{
  "head_dim": 128,
  "d_mlp": 1728,
  "qk_norm": false,
  "batch_tokens": 131072
}
Each number is 128 + 24 x the weight over its row's rms, rounded and kept within 0 to 255. Layers, rows and columns count from 0. Numbers have three digits each. The size before them is the row's rms in percent of the matrix's.

# gate: layer 2 MLP gate, 1728x640, rms 0.0314, rows 1523-1548, columns 240-319
# up: layer 2 MLP up, 1728x640, rms 0.0313, rows 1523-1547, columns 240-319
# down: layer 2 MLP down (transposed), 1728x640, rms 0.0267, rows 1523-1547, columns 240-319
gate1523 098:103160099134099156117125105121132085141091114097153129098137190108137115119155154130111096104120138108143091103142097117118117130178112064148145120136106118119119150121121104104174148169081135146158121199160138138077150112127131095117140115
up1523 097:135100115132110130127129140124125142134117111141114143093120136102099131163099131134139119154098144145111136122100120110134139095065136157113091096121159108118150135145099089135154086159135130159133145161150150147135111107117124098124118166
down1523 100:131143174147154084164116128132142078065130139120128134119112134121118134080146116115159184132130092099134113133140092153136162130160109165132117123103111133163124115169123143167106124118122153129155115153130108145117147117170114106146169117
gate1524 094:156118114141125150137109139133105130155126103125096102136133145123097104165123112112113167132085127103145110130094114147160089147142181116100148143113146156102135126190149085086114086148137128151163101107149137102148130151155144125106113131
up1524 098:137104158167089106117145130130136150133114107107148126139110104099154112110101153115109142112155113141128121141158099089100135154109079140155144148127151131118145134146146162114158146084122089119128125127151140127214158122123139112162136154
down1524 099:127127114123125103111135128105135126116140102119115132100099113088130153121130148116120173109133137144172117142088113092135143112090146163090166140101110155140134081132139102105160131054166140188153137123103126126165186150128133117110149163
gate1525 096:149157123113082090091099071176157119141159138098153128132168069159104126118152119142095148116135111124134156131113170164109129104087149130129136107103140158155130083106129102154117119173092149101136125098096172111132141126128144146147116153
up1525 102:073101151112118132065140139152167090113176134127130154103150082137153145135122116146151082177120118126105148115196154129171131154088136104139122128116153098140139104115147100170101132142124156107130131131160160126105110109091143090146149117
down1525 101:099112138167132145147148091153100146105117132147160129109088131116115131143124125105156113115086160107127094135138136099141139092120126067110134117125082145133124148145138140188087126111074154134123104144104147106092108115112141155145145134
gate1526 100:143149109165113109134153143135124115109152073161129086167162080171155172133129186114135158143132116115125136157174129155143138159121114109118142157150143156141125116148107096178111078111141150123113111146114122136119130093151103085092128133
up1526 099:117090103134151137112087129166136140099118151163157124141121161126148122125097121140139161094180113105149130147146151146106101124122148136176128160111168116140103112109123120163126125116101113101150148079118133142100164148168141158112143146
down1526 100:133127090139136093157160121156142138151153109142103173101125122137097120105079150070169102141149135146106147138109125121128160131125116149118122127099095146063140139125156138137117138082160122147108130136133112125117137139118127146151094088
gate1527 102:175127153116145170149123139119114131128130140119134139101125128116150105137092126143080118162179127100099155135133192118132066158166122151134122160181139139156143137148149118155089166128141138158120107115125124128131065108140141141128145070
up1527 100:114154101110118131145108141138154153122170099151124136130091120080146100140126139147159128114147132113124161091151124143124165114145099154155125179133135122143106165160095178119127138185142132129129118149151096127125099121136103152105190141
down1527 103:100116084139164143143111145127174125150150125122108120101108120115142065133131120082145126128134151118154132103134120103146112117134082139117147137132151111085106143132144153151109157121143119136138121097134090074140178099156149118127091138
gate1528 098:145127160129129141107152138165126152089132125125086139136115109145161148192157083121109109180103163107119148123139145147135111137153174094194180165114102094104125167175133153125129156118145164139119119132122118110077133139172122109135122137
up1528 095:163110137101110138146131147134139131148158144102139142166119133115133122109121121109107131110122102120092154118104139121144142119125130147112129147101155147121110163129161077098144114101114093152086117116107117159154149119128095122131109141
down1528 097:135180132174109127102141140206086087111101141135099116141119142142121126138080178108125110139141116097113123148110124124137140132136148161144122125139112098145145110118129119179126168113163181123134142140170157105163080112094127095152100167
gate1529 091:130128105106108110125127124125130125129132077137144099101153101152104133142140121149113059153101206166130108122102130134120159123111108127131166098127102146150137151130104139146114112178127117082101162165107133129102118144173088140111142103
up1529 092:110155104133119101142137139081129133158168134097121127149143140073137107120133159094135149130140109131156126164154123110110120135157115121123148134112146154093142130079139106136124171134105138136158146161149088132101147138167117145124155136
down1529 089:127089152133113139141114127162139129114143115117140129105126075179107157119094115167059117098152172112112121140113130106162105120138124126145150140103129130121133111134164164102104079129146130082110163124132116131180129123112107150124104128
gate1530 103:108142148148147122133146114174129164132144145088122086125094132132120097136073094162138103102135124136084141119116139124129115112076135115144149142172113121127094115108132092137118163104134125091107145134175143154163174136148151123109126102
up1530 102:119146116125100152161146120131114127110138113105095156091109184112140170109130123152154121123143113146120152151170129145119118109111121147124128154141166130154147122166111087132145104147146148155132095172135147148164185138163133124136130135
down1530 105:116155151098133145130098142119168097104056126091124102114096146132116188152136132151122173115107102132109144165160133115136125103130120148172100130099165143115127170143145125143173125139134139129129100121149118121151156091121142103132138175
gate1531 101:128168135135156113127141137111117105168101092119143130168148109134129089111146167132080116134123126095134133155104092093149127092110136111150139111156110172129161082149151133129081152171145121109125133125151115165161132114119165104131160128
up1531 097:136125136180124135137105152093146138131083113181140158145146149126150152154122162101073142160086148137131053145188109093122135129132148151100129090147112167151174080131116115124096121105135114120131163119141115156135119104113125106115095087
down1531 100:115141125124093137165121131151135109137112151118117127126146130162078150130116119121150128165090162097112121124088120133143134191145120104098171183101110149137184073119133131145132104162153127119148107117140099124129117152131125168116170174
gate1532 111:150121116126155138090121143153125126111157101154113107128153135159140141100077137105124142135132147115103104125084129116110138110088155100098123135138123151137140149109151108148132120104153116127146096165138117095146089126129171153108155133
up1532 104:145160124113077131121106113124140122119135167157166109155151117110137101120103151140081122142113111158159113124134145118089124108158132110136174094131122146151058119127154113101090097105118148119131082123108102147115152133151122140122136147
down1532 106:155133124165126106151115111118114138173136106107104122139096097108118115156158127135150143178145143114132114130191107120163179085152189091099124140129120167134119108123135145109119114121112127131122205147108158115144148093089102102148142157
gate1533 095:129138096157136174168145106147128124090134057134134107136150108110118155126140130115121112117153092120113161118118105162144147139106120118130167164122085145135122163120125146138121095133129146166116125135119133150114111141114108093114134091
up1533 096:128129121137180183163156113138177153146138140102159150150128138160132121127167109165143122142088121136096082141151142143135139146127132137084091151123131161138155118127165127144132138096141132095097115123185161109150135076094148134112141119
down1533 098:120108129107121159123139152108110121110147119137116142091130110111115138106123116135156111156142139119113131094116113161127139121143113118102166117134137157142115129101126106115132164096120095127134130125148110119150131165125114146100152119
gate1534 095:121131087112091163101157124109185155113103113102113115145167122099117118150116138117100147147104134123170113125109114137086137110096099104114159133148164106123118166093173144097127148129103136097143140153126109130141135142122092122145104097
up1534 095:138137174124145137148156138169125130137117131146120136075115162119124152118107137134178108151146145107092123170136142112186120121091111099134117115117149141111142138130104145169081131166134122132111142147140123120087107098107139127147112183
down1534 094:138094124157141119142159121093121107088172148104150164113182110103158128108131125140150150124121129144117128131139103117159085122120136138118093112109109112110134086111106121186083133137121116117124093082152133121132146108103173075149167150
gate1535 106:168208089119152128141114125164141135109159107107133099143135134149159140154137119156161111115129145130136123119143122160147090167115148095181168127157119106130108154129099147096131103116162130121106143175123124125145152143133127145150101127
up1535 105:103126148152155110131146175164125091131143120140121167119118153163139125138112155138150140136132140150101145134175131140116105115084141105153056135140146136124131156113141152098162135098112150086140118130113135105101105071138132121126145139
down1535 107:142188160165140121169167140147142083156114159078134124122134109088151126133122077132091103089127108135116124078121143098154128100083181100110122100103125121143125149161107118162130100127086129140064128083147108122123129129099153099115097110
gate1536 107:145161138111137129095126095097114146126135089125075176083108156182118171163117143114079108130133112124147098175132127132151107132140127118158136147092131137118107144133102137147137144177145091166100099126128123166112160184140146134179111163
up1536 109:148113118125178132168117160140137153110126138101155115135132152134095110111094116138112112132130144137094135118123148143156137135106149098104108123147104126170203107183089137163161126156114174145144119148071159133136134130122157106115163112
down1536 109:142165143058093083132104146135157098125129150131118154093147114105149103129097112090127131129147140140130132124089109139099165132087094173125080136136164163136143112098123124111163142107104118127135154194138131133141112122118141133143152116
gate1537 098:157143143109135128133137104121148176103122112158133143112156163086145106110104109149101115147112121127149144118126161103090112107132117101138139102093122147120105148120101146117128110109116163153143120097108114136136128136138162101111079083
up1537 104:120090117137159151117122157162122081135071176105157094133117079131131121162116122115127142102079105146079145172164093109148111134133124137113121156128080130103120138129120142116140141112134093120132147141100149134138112134124140149138128163
down1537 095:172147171127158135127113139151139110080150140120139155131141132078141160116132117116094096108167150132164114140116175099135095078160082123148118116139111125132111115160126151093142082123124118117113088110149100152117106147131148166165151109
gate1538 111:150075085122164143133154137115167123110122127112107179152146120164127137152133139110122179077140113101124154087154166159120086101136131140131129122102131109125099122110129140129134138080099106144090110123048097087121062114093152134110100151
up1538 110:105134163119085132129067129126134169083130133149121108142163108115125093086128128179144132127115131163111090150152166149154141099144155096151152163178107129093153113125166172139155164108151164117132136161137124129131129124127134147134169118
down1538 106:088122108133124140110136103116068113148104105154137144126149138153153105132099090095132117094125108107146123122148115149144132149135091134116132091109083137144125200089166129098148108137157105123114094133118138130116146164128150150119126138
gate1539 099:110107109135130160122111111144157135103168130110147111131080147137135103102150130132121072115112108092152129130137143131143129142133133121101092166156076104137162162090142139111124122107097122146162145122157125120159120140103125180143127134
up1539 100:141165165132119170179127172127121111181119091172138096143147142130115144115129137155118163159158118119159088123105154136160157125135152135134107177160110154120096125102141108096149166182146137139147144155101114088101145143162119140135112154
down1539 099:122109079119159071156150135102171134109134151131139108167128140104128130117131122153108153135142093095102154101124170124143121126139114137146151125176151109129152106135106144113115116115145156131126144136172157136122119086137097140143143126
gate1540 097:145109134122148109130139146108126127106143149129139111144106131124112142160135086114128141166121132129141130126111114089145108107138127099132101125148127089111120143097096150099175130126185151150134119095146094141154110111079168112200139128
up1540 093:124168187119165092140098128158132084122131156131055116144182135128132131107132113129082106120089160134133115140127137101134112110110098135134148122135122097149165090101148142102157114121138105148122123131154156135169133148113089164134103142
down1540 096:125110128127125156143090134145112128131121141153164133114101151110121125150170117114132104097162078183119148129097112126128107141125138167156119113122110104135152149141164122159112140126166100155133115103130142080109102114133155130146131131
gate1541 097:107114103083097147146140141130121097101162139098097132128102122109129114119116109165092108126151160171116148172127153103146136123124140126172125124100101084115142157141108112074130124130156120112158119178176104148087164141131173122211113162
up1541 095:152151117156124127119179156102115190106111143154092129143148117184116115139132152140161149121132137120101129152060151139129067108139166093106142158094094117167159121133103104070115140115164140092109134121100094129138120123088095142132148125
down1541 093:099083124136115086114075107101140102139145116146120154145148144124157138135184117127133156166119159101117086107145154120126119141136118182122165153091153155133137136136117145138133167161173140152116105133128137110125155134103177147091146080
gate1542 104:113136160170150104186165123148097132162136107102153140134165114133171153159128146120121144143130122140143106133120112128099153121135141106128108144132111090127146114138151094092147115140107166113126127173164140117137138142144106121147180162
up1542 105:112125136097121159144118129169123104167086129143115131112118109136117086129144114102119140138125135149140087105128125098158110125142123098105144126122089126171112140135150109135133127143140139119107087138135099138121094159171119158150153159
down1542 105:126117133167154124126160131151139135141139121141127131112133127130145129166123147137170160104149113111149144122138182066124143135143118110168140126094109149086104070145144169097077150133138158112164115154105140104156134122157124116132131157
gate1543 096:187139147095140133197157130092134102103151135124105153116139133116134089095078146131105126135142145131093160165115145154122122109123143085088106145121146155082109129140097101101110130112139081147089129152116150150121165137113093146093116152
up1543 101:177141154164148153081085116155147144149153135103116121121076161155120092144135117126121126125112148150147126127090097112089115122120092097150114106144168129133131106152129127157167092113117093106067147116155102142140142133166125149141135179
down1543 098:114123136137194096115134107150133136138144147103118127117150147163107099124134136122101098122132145113121121127142106086101097118118105108108088155121144174120149165136103110141165110100084114150122136142099103137095152125148060153092102126
gate1544 102:173121163122146087154067108126177151142104138119163119104140129116120122125139139085139137106116115110114105117095141105124161089108159156145149182096119133138152090149128141113090102107148144129146098158093148098134120153162155162151113090
up1544 098:124094121146158111151163130121135131108135137125152118139145176127122152113121107137140132156138118108132183122061103144110142140155096132135141128131109162122104128122163126086164124123140093078090110140098137104156155093120174137129104113
down1544 101:140140160150152150123164141153108129119133140131165123114110133142138108149126113138136124110155120130106118133155116074139115132112083095142166108131106091132155156133146124067097154108120124129142114120099127114091148211109112104118119132
gate1545 102:153108149116125113142138147165124164142141155081156143116136133092121129101127150102085110102123085143109139151136139142140133129134105123148088062127145166127094127150142130141111119080153131119110150128147144087160106144158128149095137128
up1545 102:135145154124151100132112121121131149151101100158119156147102156171134122147107174102084119174127107121147169181103104128130125138109135097179123130125109099150086145128122138133179074104095102148132139143114129157117150111075091100185159086
down1545 103:124089124157123132126116145124097117132127132117139161109147170141134113116082114110129169097138130161170120167155141102158108088117122142138125117139163127124148121140102150155135158158157091144118121111170093144084134150121153131105113100
gate1546 096:157133153160113142120135144117129061165119136112142089147113135108165167153100189098091152119164121102155085124139140138153122129090158112150105162099139151115135139142135130140130170085114148166141137137152084148155099206111098111093121136
up1546 097:109146166175138150121153121126090150125169103144142148121103143093164139148148151128128075145107133092145142077126144134113106075140179131100130148139148143137147127147131104149110140151138193160159095092160157123135117144123138134176127115
down1546 095:133106091141180112148131118115116144185156145125102097144118139128134111161112112067126135145122104125096127123174150166118127135175125137187125150133140145143082115105084113118156103120135135117092140179102107102098134141092096105138118101
gate1547 095:123110104141121137129136122132125126164170079090140103148122121106130144136145128135125196116138142118115161153085144142137083125141096152137155083138128098095112109115173149129130140110129098142102142132151142090132072136074135210170106142
up1547 096:125144101152091124172113128124097159143088111120157123123134122130121180068140144143140137108155139148156107148129088133152119135158167127089133131158142134151104100160178127115156148123102168158144133142102122140115164155123149125140100139
down1547 095:157117104145159121150139129120094073159093125170113125115110158128125097121140057143134156110140152108146121146074144112112078098154162156094184120140110158116111142090132148119126111095114111155153138174128095170080123114115114129194126104
gate1548 100:150133107133145086139126106104139120112161102147158118136091127121132111143119148135128107131095098089124132079130177112115108131118072172083137109072130131148134120149161144078081090116134132091131095120079146110137121147109119169109141109